Each number is 500 + 50 x the weight over its row's rms, rounded and kept within 0 to 999. Layers, rows and columns count from 0. Numbers have three digits each. The size before them is the row's rms in percent of the matrix's.

# layer 5 attention query, 768x768, rms 0.0202, rows 763-767, columns 0-63
107:510467552516541458530533488398490496544483568510498462451539401546538530511534498417560538430555419438596328482417538450508492453476446528474583515520397582520395536485505573444457546497495446
106:471557537515444471523484491560535500468548377436477494411548482506526533541469557464488476503544503538474496501534528504464434520393543513532485539441595529547483481487565533555396642567474461
108:522460509535476427491481506493508436454451487468560542472491465490576551504523485511479558554407437460484474461521430431652463499476471467498451553501490593510467449449531492421542498417553480
106:501471475474527568634423515487380485554593490569484450469490499547370508494508545427504507488541506439501368542514530611539572448544521582514491511567593499482482553564413486530446519532396433
104:399437521445493470452425542496618437551649458551487600491450493543519400539557531448426553474480493524485496617509502459471477537457478505411652499501458468486490505526412489327484498428511495
# layer 5 attention key, 768x768, rms 0.0201, rows 763-767, columns 0-63
100:420501491568480535485445541537441474442499566469582443560590500534485467559444465478532557371490539441520477583431535389489508405502430546519564502544549561467397488580488505525446458491566527
102:476459475520566508517398558523436487572622452593560531497537447562536549527419573456534528516480473520510553448553524468439425570515575541479531512478472519577504475500620447637643479479532511
103:592550502491470554502474531533540546545501432524408458500490526533591531484406456547477515532549471489561449469486509424483581526570560482445479433490462477543443538486612505512494601567515447
099:560377528428466573557437460583412479541580473568477539459400537502429601505547578478494436587555525510568499530485541586544439483434488444471508585580526515433483427421552505503478476479546479
100:484517449512481482445455462395516527545522411482432481314440453559499424551509502468488561526464410508525585504489459438474487537424490511533443571478386510477492458348540522487561550493571395
# layer 5 attention value, 768x768, rms 0.0215, rows 704-720, columns 0-63
110:507517462427547520518520534518469580481490458544527462484540612380582429483572493561493474479527452510558587491466514622453431518494530572523473533514526560562487484419565505475490534451432394
107:562425449473492507427537408527502451428387372561528487435411471519524407496545552506508591456530553538573503572506531498569507448476532465548464520503589537566427449484549439478439562511495471
110:443472507430497459496518502428596447471469419508515536498574579479627486544599464431507519499505463482399528429518495483480521488489512415395533510496495486500564438466567473600533525472544427
109:640432440515405500436406536463550456459478567536487480393471421520495504504596595522504432530482611486472502407464435451544542518487524514571447555581443499371468472564462498457553570541529442
116:492506472504631604561428514516520558491550478474584512500495440541452499549513535576531518499531501431528551486528627515644469475465548503500442426507451499469431421364405479580523515560580579
109:587448515629434528496463459535532617425445495401479600558597445516502545526504559431511407536486582422488487565486446483469450528508540508545498388539458497498494493551510468413519514514525483
110:373462486486517533475482503496526510538560476501569508395421441496560519499448513549566454518402543447486524428477493454475427479452507514505576444549424479457511534546457510482532447497491432
114:484479497441433511544500477612484572462517535587539443470545505446386358616604521517493389424496536549519471414370401443469523482517419471519503553425538470425556566486557479510496477561578411
116:487480605464530411482574535512559501477461480555468518508511458492516546499450552450580584467551522509514531557499471471584419576524537487504547466540445457558514519558532483509573514563477550
115:545519607486498528498533400598510363488469443541452532574484600483471528526461557516530538508538467499553509496449446516448494522458556535451533516490516467474467433548499500601469490480484466
108:514532407431500482535526505521546512433412586461487470526478446581421423479484537436532556483577500427534453592511473603563524425531487440485447499431542487473516388432505466494479462536548484
116:523550521470511473494574477475505457464481505521519478521532489569405521431455431496554446471498569449500511458552483379530494445512390455516445511559469550523460505501385555510534503458498480
113:378489595482488609445451555474528472510459471433446421472494419418445497470358467543594593508555568479469508506539444502501424528548431478491541427497498512501500495500453559513520473515447544
108:475485524491445516528557505444441549557466543600429544553444509549503606553427441548590555506523555447526506508479535578466517475505417504562554468472526452496487488454422494490511519429595393
117:469468356410433559393562504443550579518506504431493519578516517469535456422503618505556520683513474400509523521431492503402624451537437471468558443462644486497489523496536445526558497507593513
112:551440510520547491541534414565496429448567514578505445549463495474553503515535393542517599460399534525510547463630564479456515494456497492546467539599555558493466478490531449479456478508490444
118:594504530537426555371470472523636489449490375442493619495496526567473463475492464487473424497554548411512518472525499555549535480498581485493516590532479480509376440523437445427445496497503513
# layer 5 attention output (transposed), 768x768, rms 0.0256, rows 704-719, columns 0-63
104:483409549406512506453462507507527495504414559534381492573413384575519494516483468477562524566402453541491452594534542466433564477502565513546552403495462516437490510591479504558462505542494525
101:488526543550510519442550435435591462498449597437624467590496549553539459439470370564482547506539494410547483490462545570552492510516555461573468521459474469474524596600511525581470524461466446
105:495533498523461509472485522518508528399517412459479521499477485474450507457497456520442464505452563596441535506516594489519440496541477586437447553524393545555439517470497528476501516562490564
108:434480515450558464525562544560512500545497579464404394534544527537493506532583441492438510533566591450566525571523564585547581570516482445540473517498507536444545554530573558475489470503517440
109:436530474545590451443487465464590491502443538453558512495509521402543484518491479581502502521479498495426429445485494416509507473510493473520412431605503488531532576537444501467545527480536442
103:564558469541474476545562575527494527458479578431494496410476578484495546460428497507520489463489457456552455495503541496536633469544585476495488556512518360451493522482544553518498470445541559
107:522639545544493445474444561530498479507497451504496558518535489445513420440550563495518521510554564463532475496519456586520502394561540508439384423481597484528540414542552481479518468429511575
106:451463582548507491531562449530479510580498539472593406526419449515439550403454556567505588541447545539435445497529485418485473514472452526537497475504391538477538376470544450599467475525456542
113:539512417572505566527509489507513539472394579483463524573491507503498501565501545483585407556499597417461480620406595589409533411494457483534465459535528464437494546492480519520492492500490484
105:403537514454497486422496471458568517451500554505479501475466522445585471417452495393514544412520453499409509474421494543418478521542518548519474553508531463521476501505503524481525394509503497
104:451440471525479451443507483523459462550509488542421482444500632489497494464586493508558523555383479548572553461555444459521509401530509327515521525436459469522520498568493499506436466475521482
109:530614597588537562500466501603561429452528573586537529511547598466583498565505488465493466601481427432431551505517571525472475514529458548501484460438605507489552481545517479563523560522509418
108:539608427561451479509559429505488490493522507417548578470571514484494487544518513539508412454484388514488530444537495445592512595571612499608521430425449414491464416467426486513460459539513433
104:483526530561558520455432424578439460464572469427354505498484461565483536486515390548499601469512552551497599488490421433523557558558497545539553522550520502459510555473538530457532553533453471
106:540557415496550552504441500535461551442518541542709468503505493464481464446458495569533587471586462492478518494545517604580532580519450516468491446464518535494489434478490580508480508545555543
106:489422535435476496487452477406384451498495530492626593499485428596472465572526536438591439512543466554552431569467566488474545594521558521500469539487511493461512477471473511455520600461499579